{
  "num_hidden_layers": 16,
  "vocab_size": 4293,
  "norm": "rmsnorm",
  "norm_place": "pre",
  "attn_scale": 0.177,
  "parallel_block": false,
  "lr_mult_qkv": 0.7,
  "lr_mult_o": 4.0,
  "beta1": 0.95,
  "decay_fraction": 0.676,
  "batch_tokens": [8192, 16384, 24576],
  "max_steps": 6289
}
Each number is 128 + 24 x the weight over its row's rms, rounded and kept within 0 to 255. Layers, rows and columns count from 0. Numbers have three digits each. The size before them is the row's rms in percent of the matrix's.

# layer 9 MLP up, 448x128, rms 0.31, rows 38-63, columns 0-127
097:156110128132114117129134065091100136136089144118109054112104090126105125143153109135159120156138117133175151148117096168146125098110118117103142126094153112130110152149102151124112156094158153109133149172123133130115070108096099105147128116110151135160121169110136137145151154192121142201102120138144117144164148118107102115112130143127122138104135176121157145146157135132118120134127
100:156122093130138124131077140122138110114138158099124113129178166076121099160151156111095117167114118111166141131109170155154127077148164121085117126157091094121107108129128146163116151102137135151139075125119122137143118070138137123165147131108122138098115105146108125132160127120126133121149131122135134105138104140111107123126130111128141171129104190140143100092137147155085185141174
094:128137112120094126106125110107130135149134130160139088101163082151096153112130192136139166102135155142125170132168080096146122148121160099122088109122161126115179168072139131105137135165119161079115147109133120115083146109151106144116165131103098160121159112129127159142156133133141140104123125118107132123137149110113151136160078138101155130092138161128134101143122136118132081148160
096:169175125116156140147149079125154144162137104135132114140099117124074136114093153151139149089150122124139102108106151136110129133122129147132112132144130134158161120128115118122108132154114118194122155135115153093122141099105136097109196139099123127118110119138127169114113168191142107185112138111138128159087127126141122096111141140100102114122089174095149181123136156116121093146119
099:107153099141115078158174139160169138131101107109136086149156141134135160115111163131132146070099094104113088190154172109125131126160146120147102141117146079144126185120075110129144128114127105111096135129159133088127138111140139126134146139110149164105101135134128131135155117203148107110111135129098124096125119143120109073155134100131115121124116137128106155104118110152141128116137
088:149136114127102106165164115082148143099166111132133110156104133088160151109114096162143121123133126146089173170131107162116104134127125137129109138129137122137126116094135098110110124130159138133152100143165126101109142106159158085171083094087161121145147122122154114096134095131147144115144150127092142120141124154144146060102163150144135140083156078112132087146174111126158120128120
104:126099107191154123120110152122130111092129105137147147106131104111118137154115125109142143105092104133159116097099118144157139128147129100138109171141090135117126105110174105127104096141110136122081127098180110115145106125169069105172151088149075179109116132135149126135105155155097126144131131115127158137156132105131137168114110140136113149105190106101132098146127141141091100098147
104:146104124065166108127125168107098107145136143107092140060167115121126123153146139107137146095125106104141135127150117134085114140169141160142112134082080141164101151121152115143113180140170164124119124140112146160103148177154131152106112140109093149099120086141125111133162123135116126159147128143114108150133153125094087125118127126165111126110110137142131123098165104125126124078173
098:146131140104125110073128128095141146153150108132135138114137138169091117131191182093179138125106137173142091138119127162149114185135140122103141162126120111162094145111162107137122139104128068107101175155157097112122128117101106123120142079106100145073128098122142127125118095127105096155109078136135128145155107133122134101131125112078138147142126122120122147145128119132148141092122
089:112170138118150117135151112087141117145149113070119163133139186106083131127078125125123122123162130114112136162117122147132152139123130190116159140129144144142159096110174123148126160153151187135125114097137154120112109129106090098137138139117123112122127142197085140141141103139144100142106106097153077143138146128089123126153141182134126150164097120104171138122152122130123109152126
097:123100120141097138126092102136122145162126138095100142149114117172096162107159145140106070090128148144164140144135107157112170084099126159105115154138113107137127110151125105121097117154083134110091140150140123110127185090134162074125168083126114123124142141136149147100153119107135116107146104140120137134096136114105114043138143120117110130127133137153111148103129115169096138095148
102:112114112090144101091148141102136125103089095119158142120116135154158166127129151115123136145144159136069154150118139150125155108096098103132067099105152108121166151145159120100138125111107153106174089146141101163112170103110121111078105130100132141131144111148107142135101146159143135125139165147110115158159122113142122130158127105123083122181093152114146137102107131076125123156163
100:137155181140135143140112131113136062136145141121121119136120132139170175123144141146152126140134152102159130108125096162123133098123129135151103153094125104169195143126133118110117091129088110138136101137124156147144158098113142194131100142129069116099137117133115155151114117123141099147101124107132165104135160125107142179115142108110091162139095143119116153122119157141183091159161
093:125161072140137128130135097162130142115135160152161120089121094134109119113133136128116156144128120099158123141109118146113102053096134121117166131160065135093132168117166141164119106104098107162128157137108089117129139100148134108171125073170079111105113113132120145128088117115102099137151155118095120157113151123113146141097131168158090147121117152118121114118130128128162100154128
093:082122169164110147126163135152088112117140125141114148118139141166114118086094129116128130128130135090149143113135084143147116123125133119115110136101132139149103098142127105134122141140140148149143132156122100135105116097120062100098183158080139140099132150095104128139196183099136125093111123113133088089148088103142111112132151092114150150174091119123138105103152134128164104144098
086:160099168144112150121157070165127154111177152148093083110140112143163140157127101120116113123119129162115127131159129125091105179153147099158124106152104146123122086120141117136113114133106166110078132156148134143150168122136126141112111095163116129121128099169092103137153112127154147159154166095119088119097162110136096120107113110094144115132193122110132104122124149132132118088126
100:120153133152136119153104134135124129102142118127115091100131095115129136124096163135156129129105137129132144127126110161119144133104112133139136115091112143139142108173098080103073116175126163170102080092133141151173180100102091140137130114172204118086129144096103155136142163171103126108123157132134128149121131123140131184127115130099107102139099121146117155151164111133148136096149
099:097128126136081174133162102095099132122115115122106104128124111148131132121088154155122116154143093126150080142095085099120151127099150156116134132117114105138148132130094183131108128101097117168078104111106141160147174119161174154156119142068130159133128124080093138125081143130122142087125147118132137151129102157164129176132135121130104127138119152162150131137149101121107161110115
093:121094109102155112138148099103158191122120128119158135131155090084137140097149120133109114164122117126128099131122108122154153102105183132110167132126139119100116133165119141131134129159126107134105121143125105113116140142123098129101112082132164085123151131155160106119143155089108156133118111108114140205133084097084125124123100080107168125093116083138161152159099133136141129101153
091:129122141143102140110143093156127106087170112047150129144103174099130079149113116132143162097123103114105142126097126140124129089095109146111138147147106098153131122122100117127146115125117126096150123157152084116158134127133109132116129119081109113102124148111105155098123154117156117169161134076160179139122087088156086126091122084129128125111099128101130156117126089117123107126151
099:165176086151123136154125139087118117103086123147124104135118115107120137132104153119133169138130107150177102155164098172138118156140137164096151125147104142162083130096117158123159137147134104149063122112115130112136111135134129092123107086095110122124148139108111129144148139133136090146099149159116117114094104145114119085138126063126113105155157143185108127118111175121162115125105
108:087128178098163155117162145139098147149158088171129125128148144120135126150130156135164104133169154086129147137147147116133130142101141149114142158101096112143122123168101112134152165109099148151135146134122132143173125114154133136137139113154131129117139075170127123161144145154098086152142115077143148080107148093110121129169149141111156104137086128153137130176165129109103099102089
102:141121111118166133123124148109141154078102161175118140132100129106123150114136098121127126136130162107110166131079135153135144173083117169125129101137141116084138144146119159135124126142137130168151106172125127186111093110135129149070118148118093130098084119097139106085107081151119138142121132119144119104129139093093100131109109177143153105136104097151173165145149125148142103113103
104:167191116112157127107182133095146136162141109141124128109157140129117135093155141125112102133162128103121169105129125119120162103143129123124147114112110107090098119125106146121087146093169158167148150135153162180128176132141112146181131099152154086135106110109133146118095126135112147122107157138090152131118184144131132111101148113133076130091097149132124146138132119181122097128138
095:145139138107148139138172100098106081145134118091083116115123124121086151147118124112128168128118146127165170139144124139139082122136128088083146116142139086106110141162108136114097136160169131147162127152155145147129123182100143164121162111123147147105156180168147122192130155136147134148109121127116116094142127147143104138166120134129101136134174144123103130119107110192151143132156
093:083117119103125111147146064134075138133124159139109135140114192165139144155138116082130144116148120112167161137151152132169146100108125129105085174088155154117096102163109112114137102122171135158092123123133092146129150145115142134148130081114139159121125139141196107134123133120164161166152115115118119125116101148115157114151108161146117099161141129122126115139156158130119112116157
# layer 9 MLP down (transposed), 448x128, rms 0.162, rows 38-62, columns 0-127
098:171093152140180123123151085136115142132105140100080157136118156129136164131110138120113137102111103161108145119116121109122104148166149112174164153094089123110137143129072144136184111135164120116141122115150131099120146158106093130129114087139112088154128131100122107130110130186117124129163168173111090106132171102083137137135146108143135153146141098113141087132093145101119117125135
100:129123099142104130131125147173119157118128078114087139116122131140114131142136113103138063133129115095172125140151109125130097152144103094113129096149161123102138080127145118127074137150097145074118171068144100125124135124112139126170088156099132107141136106116092092140146129157132130135130120147123121112134137084123180160143126094104125102161088099099076103109104144148122117122102
098:121121171136151085135123120138125133171123094154143106142090086115101123119151100104142111177170140115155131117151159143097117112141094143171163136095146140124121107076113134153130146119076137111141117073096087116106100148148131157148114049103135113122119112134144145129095105131102099130141105125143149136134119093135130179110176151140150120109105126154134161103144146122114127125166
093:117136102150091146167071125109139158134113116146143148106185102116150121120137133120119104102115089134132151183122116157168165123126118159127159149144123115085102128159134124127127143134107099160111113127117140128124124121128077159116150102141129120109127126108156104119103137154157101102152121167082167159088113154122122085118142086095082120096123077117106171127108117145113095086129
103:130139153097138171122090111173121147172090152169108133162117096102114122130119109107149105082109180117119089120148166150150118171133112190126137126165112146135107165161105117095140132117100175135138117096098122142117138150093152152133118146100133132114112096125107098126108125163146090126118134122147157120165122138120088116144090132133150115154156115128115161137122181145111136154167
095:116134138096169176153119131115133118103145112105131131150139154168123094115130100122099133144109172147123135095117151096095133161143128095120158138127116125123092153159143091114150073139063138143134156120120151157129132049114120115142118105156130152161077119130151088136132118124114099132163112110145124102087130165115113125143135133158158136151089121140142143190152104139092126145122
094:124125142141095135117095141107135151188077086155149111136079130124117115126094156144101118118108110058154116119159139099132122118143141115100170105132153092112181125107180117134148126104106128146117148146143140133169122081110139130143124154169159168141171080125154127178118123173090161114130134128121141143117131100145100121144139149150096146147128117118128132157128152148125134096117
105:164149180141119108155151148101114116144110196119124109106095109133104125127107124112152080154153089119130090137101143154108127141136129173146105117108183138145152106138140124130133155139121108135095183106108166135132117151140114157121133126161143136129104133102082142153130149116140135124097115138112152098074116093138157168101097146155118106156152134080149155124164135141112078149113
090:156106141129142190159129139108130098137114116094085138103126119173118083157161152146115152148133153160118123174139127137172145121109140126120115092134131117140160113074151120122104115115129102108094160150144147119135102108153155133110124117155089120121131120154134163129129116097122164064135118120153095156146123124147176072085109126104131139091157125132103111137110159107160105151173
106:135127113117105123168116146121149143112166135131145138147143168140100165094093114131138116164191121161096165132127160122116084122117155157151125161144105129125114131140158087148131135100103152127117107145153110083095159133124070126127131141128152098126124128088095123111123119170143075115117160122148100154128081154139141142101143142127099154143145149119115155189106135119071132151156
096:131125131143130137146125118109103133145147115123059143133107083097151075177152100139107162138107096168158123159118155143112130125105133154137150134151126146108145125132121188095124104109058085163080104106108128094130168148105164146137144100140134119103139133122152135150111114122126107147160117126128153129101174139113142128122116112126079086127131165148108105185139127147149122128138
105:123111117108122133121120134129100136124143149158123125154104122113122134096091096147101113129130134112108145098130104085120159144110157154105132092122140157134068126115121109124116099168140119151147136115119118125066105149115124116166112166119087167107100163154081137183128116126107142132108182094187105117160149146113101103129120140127125131106150183191126138115087156095122144131110
103:143141138114089150129112117124144090090138151137159146119139126103177123115146134098153145155148107136140094126123138104132117132129135144096154142114123159166111158120107143176088183122132113122141113133145149109151118114152189113109137155134119144131170092093112158166151175131146103111126121099114168154090122166105112087108150146126110165136155081125126122146076117143128094187132
094:143135135138151112155110154152107114121163154174156120158125099110148141139150166119119106098114125107123139108105134146075172150147101148167169146141125138138106119128101147129155137151164090119141141095102127115169095115113154110168097102112122108089098138133112156135101116133077112129143103186139124172154109156123119126145135141134099149162105137137127095117148074130071097091128
097:119149110137141153141152120101130136160137153125138102136128092163115154113116135113110152135094145100082162135128096088142156124142122092106129138108110108141165124125142102163158125119129113119139139116123154135131159157129091137098137102121138133170135080125164133119088129092112101122106138126131127085066148074179109109129114158167149087143107130170071080146088139102136094141134
096:135139119141078133132101139061107085111102123114121109124122145125112181135118187089151111127126120103109108111077124094120099133132112142083147113138155102106185133142130103130142155157101124132136108081099141150166123139129107119148100137122091137153109142126147166106127163123169155121141099118165139106186161149152098096133140151118142128118080110112132125122132151165132124129086
104:160127144148135152156104123161136138132119140139126109134146105105135120079109162148162119109121132141147139121155152145132181074113115119163143113138104146114144117169092145148153139077069126142085095158139140170111123111136114122101114137125130115115153133117145169143146137106166124099164125123171102132124133132092157146142075104145117107082164103142120101128145111157080185150102
102:143134107118112097132122105178127114154123165152115128168127136121149118155073140158150122115150157131164099110126163104128177116143125160139164125072090085128161073089119143132114148179135097123135154142150100156153166146118140104145087163098112155105081168124138116135126139115134109133152126116120165128141147149152127128140088091139130114133153137151132152174103129108161157131136
095:101132128149089079127140127078131099084146122117118113088150129144128119095112109084148128131119083118143139135130085099136161117090150144097106136162129131158136140165116132144104127159180121083099118133121162180106080147146120143120141108130103175161171109118115123129106142123115138119130173123166110108087115096151148137155133134128129152082104144119077139094134125120123120172125
093:121123164127133146132121179114110091141087078130134142122138118145117114136091142137128124156187153125116140157120118111126146100144163118123117154129121113090133120109075139208098115105112087150109082127088103130124136137104141153128127106098113107128156121141129101118116154101140141141107155107107096115119098095094148119108079095148181108109151111107145172158150105139112123131172
099:161085133150141161150134161137127206124126140167049125155134117145136108115125146129108104139120125116164124120160127161138133122118165127139112068089101176119107131154126109154155097131129126136098126105146139130135112122115078156117113101140117133117148109135134116134125139102131110085166141149155099119130149083137177091122141127112117175093134118108102159102086142111126163149114
096:141133116145127127124110164129092161170119134144143116138139106137121126150126097110122136125128130131141101162143062100139095122149121121129124082114123145119152165125093158120080143157151093119101114097098136117110118148126153123078159090114105145123097141100151181105121149113151138138116139136083154121111117082114140119120117111143167147121173163141138125094141200088092125112075
093:181138140113129158155165100139108116116123124152136120087119097118145102136107118124167131138136112138080094171115143105142130137132094143133117121156129148102106138171095159144140151145116161118099151141142102146108164156109143088103109138136144187108091117114121135076116074130170085149161155173162105162125127135123114124098138133151125128145141122158094157063127154127120120139109
102:130121109136155100139151164108169152157150120132150142185119123145157116124137103131101112164125079113146139108128124117131134110145102143139137125104171114123125133089084131080124129151113172095151131147094143112108167179093126114119149094143134101130116132110108098141124130133072152111142116156143166137131107117120180148107155161125038123151130132177139109124127133096103114147117
097:158088096137168133134129084108136138090106152117147127165103105137113151178091129119110137105115122150121120122103146141127066105086104059121138148117142141100133139109084157153112149147137148133120141107131164110123124113125140143105136148160086154153141122166120167123127161124131127115082089159147106102151136115134133112125149143134094092146187135128173134092170127118099134126096